From a checkpoint of a small transformer trained on Wikipedia: 73.4M parameters, 587M tokens.
Each number is 128 + 24 x the weight over its row's rms, rounded and kept within 0 to 255. Layers, rows and columns count from 0. Numbers have three digits each. The size before them is the row's rms in percent of the matrix's.

# up: layer 15 MLP up, 2048x512, rms 0.0581, rows 1671-1770, columns 128-191
# down: layer 15 MLP down (transposed), 2048x512, rms 0.046, rows 1671-1770, columns 128-191
up1671 098:110147178117112149127137160103112118100126113112124124146116123150134124162131099125153100135132129126133130178151130110131148106169128132096111154146180160098137142109122122110150175162105117
down1671 096:140108102118187130148072115108159102145133127159144148139137108133126100130155105137094143128134154143114129175140109106091192097086141085127143179076114153115123185117127124124114122184127076
up1672 104:144110172098115159134131111127136179142138122114128136095134119087116138158173115124143119144123108153121115109121160127136151103121159089122149103124076110146136135098143139116116112142147146
down1672 091:112122103133127143102101152091133112106133102102122143089128117142150144145141089145102151187167096090096113120087131141187128148163109158107147162159137125082125138131137183150128157105133127
up1673 097:131145133130074174176133171149095131131149175116111114083160169100120152152105161168160141112126106143126160104118141135112118108089151160161138082130161164077122091138124138131152152105145091
down1673 089:114108117155133157103139181132103118106120135118152141108111105153102109185155126096122154142136125111107124144157118072079138143142165178139117163128136128154071124116172134116139120144103097
up1674 092:142121102143161138100116127137090138109116165125135124119118151151144132096114161137164113128141153110126156121100122127141160162136124151100093126126112187119123154132139126139065091122119113
down1674 103:103137102094103188105150146113089141129184174107128147114153120115081122150104126096103144140117128145130135133150155136169077145140118133124122138121124140156132112100131157128098146143141148
up1675 094:132130135138148111125116119088173136116127131134111114096117146123149170109080124148158121157111129117148101124138140133130165163109102078158106139114177137088131119147140150125145152101147144
down1675 107:105123142135101076113171123132103171131129126169178118144145116151137120104152099133134116138110131094087112106138121110053133162128111135155088135112127118147138154138125099114112112141161155
up1676 097:069097168128100114109129154087118077145161125181131136111169133113086127089131084099107079110157140127143170133130131136106150121139118162122121143105137149129074129137111118123141142169145150
down1676 091:119117121149122130138124134103143130103098113132116121111116171113149132127110103107141094117146140133165118119131090107118101092161104123145139109177105115133112089129159153108165156109111183
up1677 105:181167144169151169108149109102129119152125160127108116114127125090127122129145079130155104091124134117138142133147122098135109134167146136096147162146110151073131109081143130149163129118118132
down1677 101:093119148143159087109133110135165152129086141103138113146093135147138124131140139125139144143127127123099135110105110165156112132067115116120099139098181131123157112120092143120156105128069096
up1678 105:139142123136116105105144144123151158150107133112110148132120141146150163157093103075146080119148154145143093152159123111169145127133136115104077148136142127140115116195126138085109111095125091
down1678 093:125148153101129105116123117121132121116111145139146156132141083102127112125152137115093119163161102127108108109136119131121113112099143137120149146129105137152155108134096167100109114118126123
up1679 104:201155108116136116134106168090143120113161154098093172132118136148113103148132175108142115109091154103179093145151116154135099139114121139077103172124116177145185120132150164074142113134121119
down1679 092:114109124150101120125098148105128152119104106124125131145144137127157142107123119132139119116133130120116149135127108127086167118105159130082122136162124152133122107097152106121157115112186155
up1680 092:158072085157127145104106079143160114107124125125166126127097122168141159125088137124137144115084113103129119093106122112126121163177147110132106116137127169134092080137129094103167119121187131
down1680 116:134094126139097157131106156128158133103151108103127124167139129221116155121143109106144104121106125114116108109145124141122107106112209132125153154111133107113153160153142115089120125155120164
up1681 098:146147093150093161128153150114145119100098131125140102122145143079109132134098098129137119111139105164100093139108140173102120111166143159090144125172106145135129137104098152091151179129088111
down1681 092:154076156135111068128157128140125153116129138124129159128165150143134168118111118154155115161133110155098148150134148092153138131134125117123164128110173132106092165133144121173161133124065107
up1682 099:165085123116144128134075131141112109108117155115164082123111147125142146108122141121141084130138140099122114087101128135156144108184120119134163156160102113127124152117171076119124146110113123
down1682 096:139096092143092103137115109095113141163091147152159126116103107157121107076160085073133131148136157142158088087153112107125088148144074159161151138140127108149128154118101140129123159132156122
up1683 104:080155154174106082136113146150116165111132146128152130103139112149105127116151112140091123161133144112158130090071104128141103106119117113101140141084158117112119118108141133112160157111174083
down1683 091:079150161140111162097108140165141110160150119109141147144114070146149102112142113121146112124104154139128092120164141150134114105146144128087088126150177118114169103146066144136098132135126173
up1684 098:137150085150142126112117133134178129158122114118105144109154139138091139114138158123103142126127128091101125145131127117144133138155114124086132128128202102143150132122129138148098125073141102
down1684 105:092107144136147105101126104138110133128118169141120099097105138113159153103157149095156171117126135143115177155116129111118111119116102121144149094140166140120174093158122148161110199161132145
up1685 095:162127128145120138120103150149167104140103118126126117141151146169121146138152099122139107146168181139121126140127129123118144148139141115128130154098060114126143135159130114139142142113109173
down1685 115:099099170146077111155136091138134148074157147148112129128147104095109143161149125091112161090121081137134161103162133127095104153136094136148180123095101164108105095144103118157121129127157176
up1686 106:107133126115128192150075092082114134122159136130120139106108113158151157148120145188082130121155154132163084124086137128155148185121109153129095128153092175142131058114103152119144160159111138
down1686 100:076110119070094160134166159111120149156152148146079113145088111122122141163129136140148133147148109124136125163127131104137100143140144121122116153151141125145093103145100155106143204107137122
up1687 104:150088099124128122130128148149095101144168133149152123112127123083122122096156120094147081132125158129129142146111145107129126175109129116154128157123169100180122136118158156136124096117115155
down1687 096:157117138152156145124113098178103126114139144139092125136134115132119119149123119132130090124128120143171193122151139125142129153134133133115147152166120074122090135114141106129117181108138137
up1688 096:121138129131110156143139141109111124098094146080113163125140148137133132117147154112142147156127108089130148135104106176113136115125126100133117103164083127116098132172168101100098136099107091
down1688 103:115134159174132075158128106146107134149114119101171155117106107131142115115089139135132135152180121110117150141107070147071134146135105130137116089120147135144096142129104171150143114129144163
up1689 104:127087097120108119133129129170088095114122114120132108169077144124149127123137118149084100115152119144147105134073134136165110142103141109123113129151085143114182126135132064156169118158129146
down1689 096:133100137156137136135094155134145153090146096107078092138135150068140123156128081108134154101143134132139101131105142131155112136065171169142109105123133134114130099130105104091133154170110103
up1690 097:140152177141159138124105150143112131124154106116145148139123135156110180117143144208129134129149181163136144116143132158140120140112093109097107156117130147080126100130164144091137138174082096
down1690 093:107120068134124182162125103128131162136111174167133108141146117159142125161116142158133139153128120121138120123124100173135091093108104145098162135111133137115126140133119140102138108155136163
up1691 100:148174123123141109126133167122175161129146103146109109110123124153108131127107100136123141105133092098126179154085146117094115143120088138119143106107123130118098134111093093122152204169116099
down1691 094:095136149127141109083158128131121146177145096096148127171139134118107125120106136126127112097078134130146094098147131092122128109134138171110111146131137110157126188118090126089120113100078140
up1692 099:141136110130168135109132132133115108137130152116122129159154107084078156132146118131137100142126111128126141133131146090171142124133100132097082101105122145099148135126150143115173125110180102
down1692 095:160136147114116123117128135137117124126068156160148090149120117102103148120122162144166157145168117119110134103118166148255125111131112134118133173122142118125139170157149116148110119159132119
up1693 095:165109096121099128170095117106112103154119147158116080150120141136101132098158132133142163141121108121109098121116120136100187135098139156136161085103144107110160139163141097104155097124090127
down1693 107:130100147106116148121177147125166145090121126135129109134173086124119187143170111146114102085156074120170118132133168124169070161171161151126100125109133134147059154117149130138135118114117104
up1694 096:154142152148109116147146140151154132155117135178162109118137125117127129152114159154096120127097143123155151114082138117185111178120111131137132098120123151130132151122099163137116138138123117
down1694 092:115118140155125165083108133128175105117134131100159108129086115128095114121103109154146092115133098117115187097126127093223104135110089115103138157106154121131098132160111114112154130144115100
up1695 098:097105107109107129154158154161107140136169127120108127143109151073140104118087074114171077125102107116101108154122113090117138145109108146144143115121082168086153149148142139103126119111151135
down1695 103:118089126116142144126154152142156128129106122142114125112158149158107130146143112161136125131130100125142101124124133124068113124121139126168119147134146110109163102144125185133135158139098137
up1696 101:149165181117105112143108099127102179119154093084103162138163124067161100126135127119146129112062168131127121151119158197169125134086121102120126120144132101151119123135138109103142122115180137
down1696 105:123114070160119119105092139066101099131133158111142106101110143154139092107135102126143108097120150106118088131146120135172135174103117120147109140157163124109131110093131125096085143126146095
up1697 101:162119110139132140140113093130084125149150118110099095134148148137107089119118116136105126143138138133113079125117147069087154114104094148121133094137164116105158176094178106120125124147094134
down1697 086:099119139122130126140135154129105128134090127095121094138128128103104163102127107133140117057141122153126135167166137111092135120168101105099135152090120100114096102152096151114063121153136152
up1698 100:095110139114105149124123133148099111127088097130153143143113111110170107111112130097117119142111086106113099148152133152090173129152149123109156114160156142104160127149147147111094153108134099
down1698 103:120132127112135094104137114092130142092172164126108133145126121118124129124076152152104141091154129150137178149132158134088109109114112116132142132146114179109082154140157094108066119107133109
up1699 098:119126141139125163122133160107116140132180127088157153165097136107077122089127142142139151143114131137124154159119123141109092088134125153114133189118105135127122142121109119099123155138177086
down1699 084:159119108076127172130126115110129113116137136144127123082120097147112149125136122126129136132091118168095136138121135102102134079143135061116092164141136152117110172149133136149139138058090136
up1700 095:154155133138130110149129134147090112115131113119119130104156139133116098183125094112116092138113114130122128146135112133141124123110154106145091084078122120124118113164124098083092129091145142
down1700 109:113122155097129132134151119153127132125104161101140104118144145119075114079159102174153076136142134088092107127104120128177082136135153126116123158112087117149135144098124117163145162141085104
up1701 094:123143169059117148136126137140112140126174098148115087129122129173136130142114120159097160152105112124150186160173131102119149121113129139136119145136121084153159106106112135129113098171154131
down1701 092:126122107096133111166126104089161132116129115085154163133164135155152111180145140133110134115126144098136131135122105149167114182078115125104117124140162132115172143131137105130112130105154165
up1702 105:122105126084111101114102109097103128131138126105124143130127146139133143109150135149114140104109144111146131186131084142110103143123140151105119116121136099150156088150098114150151123127146184
down1702 097:179140104090138119139096144155158169142097115116132113096097143095156139085138153090117125149121114131130129151135137123094075108129121122124146093134117087119119120122190153173116146137188130
up1703 094:119092125157086133195108099119110120155083161104140133118114150135140140154142134107153125115139128144153168108110140093100089148121131132126136136138123142139089153142119089127139117140159107
down1703 090:149186141135149105102113134145124093090143126084130091102157139088123169146147141109123125136152170128065094165138138126136170148159127090119155114117115158094141176112136130145158108174081105
up1704 109:111112107166089118104147156131166109097141163118137126133146129148125124148128165140157138140129124139113083104124166112143159159139118077163118113189168115112078114153139065145149084103124144
down1704 104:188119119112134167130162134146150151161104150115132070132152111154180093137153094122162121126146140121130188162116119124133132111136096096133151092090142118126130134131148102118148095147099181
up1705 093:141160148148088083155125143126167102125159136104126140173104124125110137116130122126082143125119136136154148144111113135181141099139136090135107106134102136108134130112177150112169122152100109
down1705 100:090124121108082148139137144144142157117133121141149087175123079131159116124156136127104147104120099179106140157137126114132104151129108105102162121124159116090121160135129105091116087126116144
up1706 102:127102116132110126133123144132142150123132116127090083133133125119129115169154152136115139131088097121090112135144116124118111102136133151141164098070117106113111107131156133119160128161127085
down1706 095:127116111160099110170115167087130116099142132123147137096128116127078126122096142129105109110118146141127152149130138130123171136130137125068142118177115146127149102126139098111123121121135137
up1707 100:104126145093155110145136106107161119125133128098145128097155118150106133169135101149106105155153196114144127127140108162178139115063128105145123171145135108138143100104171127129131100103119154
down1707 102:053075121142105116160119154137064129148137110149112144154076136128130162138131142108138125156144126140101116143141123148168154134158117179085186125130145054123123099111126073128136147141166100
up1708 102:139143116129121106135130135123124129101122145103112129115160131117178109124107151127137129179135085123078119122120128113115138131115109145133117135114113120139128129125136119149132115122150119
down1708 114:125144106117111111120126107100133116145103099124129139148089166123117111145129130114110163135122103137157176106139098102103135156126171085092157132149079118075144077143115124109090100116149151
up1709 105:159141120114138150118120116111169106110129079134193127080129118122156135137118113157101105116116125164110121154113090120115152155119142099126118138121142134105131152136193099130086126120179106
down1709 113:125085127119068166115136166151114133139146133121105119139177105119099100147116070133154111100102120119132101171116103137122127143148132118150116135161164152106137122162156150081111108130124096
up1710 090:125152073119114160148120091115114157156132164172137158131176135131150097163073122096177135120106122166116153135122166115149175134125082084135134122143109160124139121140165139109143137115129098
down1710 094:091111102142144103130126121116089102127139121115120133108126161095157133148142155144102088143156112142110149134107147133153101108099114154133099138105156135157148112180109105086182133108155103
up1711 101:149133125136159118127101163141112129144158096118122146187139103125101131151134062131138141098160138169134095128145127109131143119130182099147115152128114125103125129140137115144134132083140122
down1711 106:171119142118142159125118153128097152113126133104110106151101177149130087108097098150131113129141086110106113168157103127133148116111122118136158106181126108121115151144100128149153113069137114
up1712 093:142123096129115151136104160148148138137128182101121092132131171130138113104102108101119166077129121119128161088166140163107082137101127129109133120105133148145081152126139112126142094145163135
down1712 104:114115139176168111118176125152133127129141119112113134088148100158145139134138096147120122117118129097158162070129125082132094100094165138158160132103101122081119110108101103128150161173100131
up1713 101:121089122122146159109115111110140110121102154122114109112141118084125114119113156138165129123135155130123120096159199129103097154119102139130117137129155079124120176151141152191112112150115174
down1713 096:143159145112135132148134152126119125143108146121111165143127111104131106166114136132127180114123148111076133089111117156183106109110091143127090133115110107145104112171159156127155150072163111
up1714 105:124132155122123106143177138188121102096118132128112083108140157106086135155096175100154092077130115102138106139096137078118103162130122100124104126099150148132102106107155148161097159128121096
down1714 100:130151099120141133124117107101116161120138154140148123086124155111183169139151122116137125129126124147056126106163114159104136114068165149113160126128166174103118088134109158114123139137122105
up1715 091:154103120119066104120141101144123112134152119134160160125106158147106127154090146131099109123132132103117124139100106133107128119104105177135104109086163134105121143140133141139095153122147154
down1715 112:141172140153152123145117124156099151119097141104138159153121132116149138128139165127147162144129077101114085099141065150084097100120147129127147121119121126118140143165098118118141106150153145
up1716 088:168137148154145134129108155161156075112161113151132085155152115105107085085100136160136080157134147149130126112206126113082098157105127148108107116095140141138093112116126123092119129181082143
down1716 108:107111122117160137131119160097124111129112134115111115100087121117111150115105141122141150121144171156119118112112125136072123107138106128108154131141118146143149128114139123112095093121154107
up1717 097:149173088121127137163103107128150116160115142072125157173113135164155163154143108153146143135179167139113130112115131134174144150158151171148102129185141130113103123114149111128167159144099121
down1717 087:148150117105125151116143147122104185124175160130149119127108111186100163124168119132110168155104147135163127103133138124109086151155132149136112169119126093142106129143133123146148119137131104
up1718 104:117165153190139125135118139134115124138159143123126112142109108099104145105124113146152127140113107139138104133135144127148138122143167104141143127074097140107136130125138131146127123136117119
down1718 092:089148143139110135150136158126124107097105126141114131148153136161112113133127081123103155108137107140129142141081127095125132123104126095166125159134092147108110133127098137098122083120153116
up1719 094:151157089141117128140121129134171075133177168084112119082109137119105119082149149126126172139162145148102147124163136148097100127135116130156124151120096133150158142105117129114147106137135114
down1719 082:120162161145112122148159137152131133112160115127136157176120123114127101107092122123141130153125104141135141104089137163184145145138082157116135115148155163111097111134159138148091105130153120
up1720 099:111114082137110160159109091190083134093165184138137142138147113143099082169099177119126082108162108142108134112102136108072128144133124122104119165111157135116116156151142115119136073170088082
down1720 079:126129120156124112077096139153088153133116118131084104114138130141122119090129111114167108102109133126081132139128090129158153112150110117153114141145120116152138126143132126136116150126123123
up1721 089:134109126118124114157119122125157123124138163120135120157118172113102137088116118154126112091104160078131093155131133102134174188139121155147170121098159119131159131132143150094128098105138086
down1721 102:139131103135096104161179154124141108137124136106164125089158118094140119179109133080150106098092118119094173148122101127137160145148158126137112171107112144124111126081126115181097100115143136
up1722 105:142146176112150128123146134095112139092146179104108088123146109117113113157123188123061103161127134142118128157116126103134110135149114148100117090146131094130109111104177088124106142143124152
down1722 108:134116141095102124110077134195172129110136109135114134069106130101120126153138159146139092103110139146116202151141158124090110124110091157084118128171134122103132140118130130125114112138142113
up1723 104:135146123149108108157166137135119172158184114127080121123153071157127187095135137113097160179127147154151152096079111129112118152123102107143093091157160111140179121125114162120139106167143074
down1723 095:104159100146123111138143074140134140148149131118120122112049154154146123131096145128128155154144156104147088071150130143146109112121144088153134101139125125144070125093185136124095138135150135
up1724 098:109117124114142098117098086139182160110133117100155140134138137145141124155083146123145129150082140123132144152111153117143141165075164114156108128107102111145111117150128138097141122137129130
down1724 108:144135199132086101059152119107106128085089117117123126103135159105104128119131102136145117133117086149141143100118115142120153109128119119136118123148087078114137080128154107133174180091113148
up1725 097:112110108134104109109123133151141112081141122147127145135107101131160133160130131132105131151098124097126107090122117144135133120124124117116139104118152080094133161136162165122131148131129144
down1725 096:114113138107103107123114158165105176139141188126119164093085158129124081140107110118087117141117147145116111127156159130124108166112125133149167110096110113120143095143134155129116115125144121
up1726 109:124165077097128156145119159138137088130056120147131116098138121133108133141123146125100132155160134150115135120100100109130134134128149163116106105129087108102125116161093108127099116119131152
down1726 096:115155154130119141144132108154138110116128117103144122126156121128118148154134132116148104131099160137093147133136145098031114181064122149174093119145147129133177120147102100114139101141147136
up1727 103:126103091085150147135116131172157144134118109127171105115136139114135185137087101140133151135118108121128131109123101129122113143115138114134100135125123175141152155111139112120110155155105114
down1727 098:100125093093121155154148122114124100170140111166055137149153130140132097118119147127134143061092137123123129138102115102113105167123169128127097155109138138105097097151109125103137150173159153
up1728 105:115195137145134161123118146118137203098119166128142101129136106150126117136141111127171121161112139132090177103111173096120116143113088127119135109085141133131106168127135164159118101149174123
down1728 108:178155169168132088153104113176129107127127133124088132147145159159134120153131082153128095147130110119114092120092125128134152137105131164105107157134122139148150128160111151148114121122134096
up1729 102:115159135131141133109098160091152127080114108146141122111154143139117101126153102140151079090127135103152173130137072122154059121111108149120097104125095111143100121122109120132136176114130094
down1729 100:117088131130139131152119161115102151086126150133134120134146115143113113083128135098111111175088129099118125111146074143149127116139154122147113140140153138125080105115165116113157162092133113
up1730 096:103059141100111104088091084118106149155088118125130111177132119130144172149137167152121142144156107137109199158133136061120098119126160131108122127092147125101105139145129118105102126135126124
down1730 118:129139165093164141116159127152163095181128081110136146165122120082107148109147138111123125094133143131158153147164088166121111175130118123159093177153151123125125144142086148142162106127123169
up1731 104:139108165156115127137149122130158124122105162121099120137188138145159124126161135103136115122108093156131150143154126106096133134158164125142125135156149109088116157132161137131156147133101145
down1731 087:141134116110113109132133152139163137079110136121097154137119131112133137093120164103121126114096139112147135133120159116048105103110128129129131146151147166100123095165114156139140130113109138
up1732 110:126140116125099132157137123148123106128114165131155137150145130121125103142121151098121110147142116140139123161173116089122153124106141128171115152139089116103127175126127152147155132158152113
down1732 097:123149144090122149117119130162146106128165156137118128157133120117108115137125107152147109106141141161135170106152152104118120107155133108149121174117172122106116130130124150100154144112109112
up1733 108:092118150130114141107119115113142127106157156074157154093130154147150093142153123145116142116121092142099101116117141083095152085128107132144122150105137132119108137103130148171126137110140090
down1733 098:149142115131126114147107120117145120096138106115109135085116129166098107094128130116128111133120176138114122100106127148116117122127138180130102104157110129113156165110130150090127104104123141
up1734 105:096114109132128110134148119076088111106114128125136165115102157166119131120150111174093121071090119099114107096117125156171068127157124127132131124148136106087169132101103142131137179100106148
down1734 093:108133163161139130115093144100101150138128130116120132122127108131153163101150150123123110127140106138124137106162121104210118136129160111108131098139115154115110182142154161134089095094132134
up1735 099:122102114126133108171129038131133143158113120139100128157084147151129071116156142094130132138138121101135147143141130143131192116137145141120089121119134170137158163164144158143108112111131115
down1735 084:138141143151115102111155141152085118099133110126138123103127132134086149133166172127109117105086133117096114077100100127104097144119124152124128085106159147093148126104145167082117121161100089
up1736 099:125095161094134114140155076129146106092069101133158145120100089134110148150113047119137140099117162120126141133142113119103111111145156110122102132135137139159151162107129149120111110137128118
down1736 099:114115105105104140106129159161103137137141092134143136082151155130109161124108167136178162132160108099112155132107134167158118127100113112154137139155099102124129132157111136134151110133150152
up1737 106:126144120092137123126116121126114149103108131184147152138109105109118146146124128102135127163150129170110137129131115158144106133101128139139146135161135128164092126148141147133112124123097116
down1737 104:151119118078138165120122132119091171105143099189144133136147125139118125092158156120112166127141088120111143125117117180121152177139132121133114123178116129115147137110155141074137162132159111
up1738 105:154132102119148110127095102107179118171141121124095093119126113120097115096120086092170151109154115131088119144144122101130141090141136153084129168097131129104184093118142146135127164144083146
down1738 086:115069144149105081142109150132098150103144092131073133135100142126152134157133125135080082145131151102130121097095093172185148113098144099122132113140081143107133124086114089111067136136131107
up1739 097:146134124107076064136142140143142125181144124099123103129115147129155120134144126109152145103100129109105105109122165082207125141145139133125098153096124088123117105141124151167116145131162137
down1739 090:108134131133138144127103113100101088120127103092118137130120132114127116100077161097077118071095111117183102113099160111169173096139090128109173098150139117123141161138133111111115136130122112
up1740 100:081115160135118165089135107128103121118139138123141164164088155138134127159113131130134171103171113128114155114137153098132146133104114080143089095162146130121129106105121113110186148125131105
down1740 114:159112116172125176097133134134104129154125094162141130083154125123146187159131145137159144084110153146173142135147157130135135117124118129126138155157157124110112128153110153126154120120114114
up1741 096:087134152119120143081093111094129185192092087144118136129085114127144131147100126125105117157095118131124114134110097099157122165134153154121136147134131123121121080154133089124135120122107093
down1741 107:119104142112130145141134155119158123103102118130103136159143101121155156175151102124149121101126118125187114130150151102111120165165121128126093122115150130104083153141113145143121096173135084
up1742 104:123142128131140139100114107130127101148125129126118129132144126131118112127149145137118111128095144092143155112105132126120090101122151090135074130105098146121087127112150143154098119155143116
down1742 090:099100154112125143096119105148128159111153093106092132110127134127136118087129108118122122136121108129085121125128113068148109124151139144143153128137132157083146158099169165142149151122147125
up1743 103:125168110125110133149132115160199164167131105111102067123130104143163196145131093120097157160131097142133167133147149137115126119130139102164093098122137115132138092099143138101115103127159129
down1743 108:098093113088130099113118150145149137089134118118121112125166135155109124148085142162131155114114122117103139158124108099134124176153091123164091148157161070090091129133116156124166103128081128
up1744 109:140102121144143143098136151115123165139169170135164128146141129138065117094122135108092091126171116143125119185137139164096120139135143171096104101153142105095140111158165133138104113136149126
down1744 087:099153109136127105142147126165118109103144137134121123141144160131108162157162151080127129116100060155082152111120098140132179107094124118127112135108117113132175084078105139102085115171141113
up1745 098:112106127167108135162139158114128168123149143156119106146086162097135130095109074115141163144146116136159150124139126132089144133182131143154091134122137134097165115136109103185148124091110161
down1745 102:120091084094102124108114141157121118098176095120123123099097121123141129165107123105143147160146125093138166161123125142096143147090165135087128149184174123117115076119170087131124137112103107
up1746 113:153099139167128129151159127107169123128140112082132139137101137160133126115132119151116142115133105125127192125156109129093113119095093132128139121099148099107135105140134116133119129119143139
down1746 100:102154141140150111131124102102166110155151108142125156117115114157082105102124122153117107117126158108105114148128153127139131092109111140155143117111175135135141093145143117130149139095114127
up1747 101:122121126125143128132116102144126140156178102128139132081138168111094118150127080098139156151144120123140148156088136129100115144101118142139124111157154155125153131129118112130130128129150137
down1747 105:165141157155112111095126124141112080137098103121088124135094137091181146124161122161153120146168134161093120143147105145110094144139125162124127062163115114131149110143171135099105144147117154
up1748 099:153135112096103086095126120117119133131135113135124132159153109123072090121165157144141099128172142133112115159176109105145133133119111200115158115129176149137125142144143122122110157121123082
down1748 114:106119097111130130120113137142117106125118144147117139075127113119122174115117144126143120148152111151149109160130110131072130131163113152130145135087150131143148124166179212127174134164162099
up1749 089:109150123147116106138087124137125101142137152106109198093139121098149140106108172156095120142154137117122144105076128143135153145121091153090140168124083112138127167086132143103111133126184096
down1749 102:124160119152134132088146139107082124090135064161182179127136128118148137124135106141155118148113086163129121173132098133145110139157137103152115096160139112137133108120129126145121097107128130
up1750 100:113090105141135104124123129177129149100134118123184085109123091127143174128137094153145142085111098148110102122127153138111132096114114129129128164141166105165120135126099136151093134139115106
down1750 120:145131114129131113139139081103137154146163149132101112155159161121123110110116140124110180116137136190127145126131122166114145099137088106065107136072138155154156109092126149152142102147160135
up1751 107:118155181189161120125151162152097129134130129087170104135090088122139146126117123142168076196128076144173126096134107118130089116133159102098124107114156133142127123124158141141122140174135143
down1751 112:133096111142139172124125133102155180076149165093163106157073157107147118117094089127090118180137113110123173090140132099139140135185128113127129145132106133179093143155136124135139131080124117
up1752 096:085150117154087137116151155137104127120127094115098123147140145126164152115145133142159138082120174098132081151124142115130129093064111164089134127108103133170146135145169136172118140134098075
down1752 085:140111129161088125107128108122151070135121165105114147110115133123153136131168140126095149110138179114119151110126108093123073128127133162130127181100098142180133150133096141128143119128101148
up1753 104:156067157152110121113144104153146104069132123141095136151092127133146180140126057088101127105109136139107154122135124143117094121149099111079144071129143129184118179119168145183134133113138151
down1753 091:128122092143093102109156140177114110095162117093125101092132107138091105118119188137137089155158161118171131167150162168146143110128154120101136118107123112143104178114171114074129155102113137
up1754 102:124121065117107086130105153146139142154154142095123124137119160112121188096151129126117132124183105112092131116133135142135158113155108125145132114144184111100100109149150156139099127120159118
down1754 102:145141164124115167150135134144116126151128131161144132101117152156109097114182130144138140112152176185132082118138137109153164143156066181098143124141160126154112096109153103122140123112131127
up1755 108:128153112148121150111135117154154104146157169132113148129121105119131117134136117133120138132127155147112138092107098160108191133063121090153110151124145103140095132095136109128109142102113121
down1755 105:128118099129137135113133078153110091156123108159160159153119147096106140146158071143169129105163127129147126108154146135096112109135130153147108103149179140123111152107153110153130134135087135
up1756 101:090116141148152132191171130167140125134106123186124168153129161127143154136124102144134109186168178142091142121155154163137101140154140102134137134124121164174145145130157134130158143124148095
down1756 103:163113117113103145123151095139100133159142100147152126150106137194120145139134094107111134143091123179101143143115110118116118141111145113135170074170132121082075125142145160190127107140112152
up1757 095:126133123161080098137114108115126148137131132143137131105113130165110095144172138108148125132139135132111127158171132105141111112144105138124075119136123143152148143111125112099165150097127136
down1757 082:083126132152119116153120166169123117150131099146131122144115111171097115157121134123124109099178114097123141084118124150165111137126113118131160100107143170132171116154147096085114116158125136
up1758 090:106112118070149124126135130117119112134119143149148112129133163119139098133108157132113136111137167097126134123091120134147106134091153120114106106122122130119117096119102136151126134126130172
down1758 095:090120122093140115139109133149147177117103129179123112134148102122106116144095160119137162140139142146078177171145095133135142105177098152142125086114105122146121099141053084120131159139134156
up1759 103:086127085150133177139120164111164115157071115124145121140128135146198118125113144135130093110086112134128146131192167121148087114136153127116111144137110133119123143142129140114164158107173151
down1759 117:175145138116121160121111113155116112118103091123134150128152111159137138105130155126127134116124124121147122121098134100159081156148082100131166119103109126084110220158105118094158116111174163
up1760 099:131147138141124142160113126156122090074110108086097150098131153125105126166056135100116077124094155129139096107201161136186155122149099135090103116137144159092157158135130144155143090100101119
down1760 117:117093123082120155139153126051113118166153160163132166141160110091119136157164147131110133125084144154177160079130133108102118153136134107119146099151160089123161140118125125157076135133159169
up1761 102:135163106155148140088122154161162118185148133137167097133164099134138123142142129121110123155123094149102147121120107134106128168178137129120139100112123095106147135127153141109121103142151093
down1761 101:140152162148134158122111130137119109122097126097176136132131152120124107119156117148120118109125113108122104129129105167162101128163116145142127137121103082125146116144138159133124159138119124
up1762 102:161134134112126122100160143149113081159160118119129114140122148121132156130145114193128111110114114123105136137160130120111154145136154127102088141142140118150099129111088109107147145168123122
down1762 087:137113144105097088161136114156107099136119145122127119133140125158140148103117084152172130105106142101102119150127159136095129158171144139087102119108139146116176135166123150121115102122139086
up1763 106:126129138156135144118129130135144167143096065117113129125131091167122110118105121149095123145145168111133114139161102159140146123138145102068130157136120126145165105086090118157129137107134155
down1763 101:118131128131089073146138116134103116124143147144149162112148106097114081107130120110103153163163117137134126120101119113085152121129128119127120124120088128099124150145148108167115158140128115
up1764 103:144148124139128152132146173170166164136107079075123155098073056140097112170108148150100150122089129151072093142146096119106160176115106143138105102118156123099173117129135119163143148159110154
down1764 092:127119079138149128134092121150168115151093155143130073136128155124121126117122129160129119133134108085092124112126108175083082094137082142154114125123131142155102143129155090140152079104147129
up1765 106:120118112122140090103152135139093168090131126129128141153112136126153116091160082092138125091157136111161129091114128112123123122140128117127141121134134111150141122142110125136169124100139082
down1765 098:161109128119095153159160106138135106126117133115149089115153162116161172147145130154161098135127143111123138162127135121166120122139100143110155176115085125163082136096138124113133121141133136
up1766 098:132154143083131173159125175123137136099124139124126139112132139153147157120108090169139115134160123146128125155154153110126125166109090070126111136125098130127073147086130147142140137126115103
down1766 088:172087160159088122086100117142159157181117122111119112146107096115145141145123156109136163140103167144131170155134133118158158095140104158161102155100163153127158113150102145095070124116145146
up1767 094:091096138101131112156102110154122100120100148138133146111118145064122148127088118152157129136133112114124108172144120140167132130128120123144144151108174105195110125127115135115153146165131103
down1767 090:152108126143122143139149098112159122135144128138085143146129094123112145147129084132120120134107118197094144092169126128160119139139103141166122114119130139093164155124154136148113114113097110
up1768 104:150083096082181118113130088108126113117100167105121106142125129132143164146117181118142146129112069094143116164114133127096146089157137115104146135107079142088126151150146163144097110131063152
down1768 097:110145184118098116128108145125121089135110078105136160133135132138118144153094139113082144125138100164094116116117100131103141147114157119140094087135121126174120120114095114099108124166106107
up1769 100:123115110122148115084130112140113116124113136120083101120151112111148134119137078121106104106152104106117129142111084109159134151145124169123116127128088116112160140131115165101111089113145122
down1769 097:130118173112145109095107113101139116153102188128114132163148094113134150102142159123098111075144130108128152123125133115144151081070120130126065131143085133111128159144150126117134124125147123
up1770 102:122136147135146125146153126148129110119080129161128129115116098124120131108147120127108113096139132161102141163129145150128131140105108149108170125142134127157118119141173101121084141177155120
down1770 098:122102115143141112133099122129127127119112060111139141091084135166159142108127134149091153127120164123143117151152126100105121109148125159147128074109156120152113107080141156122163163109128152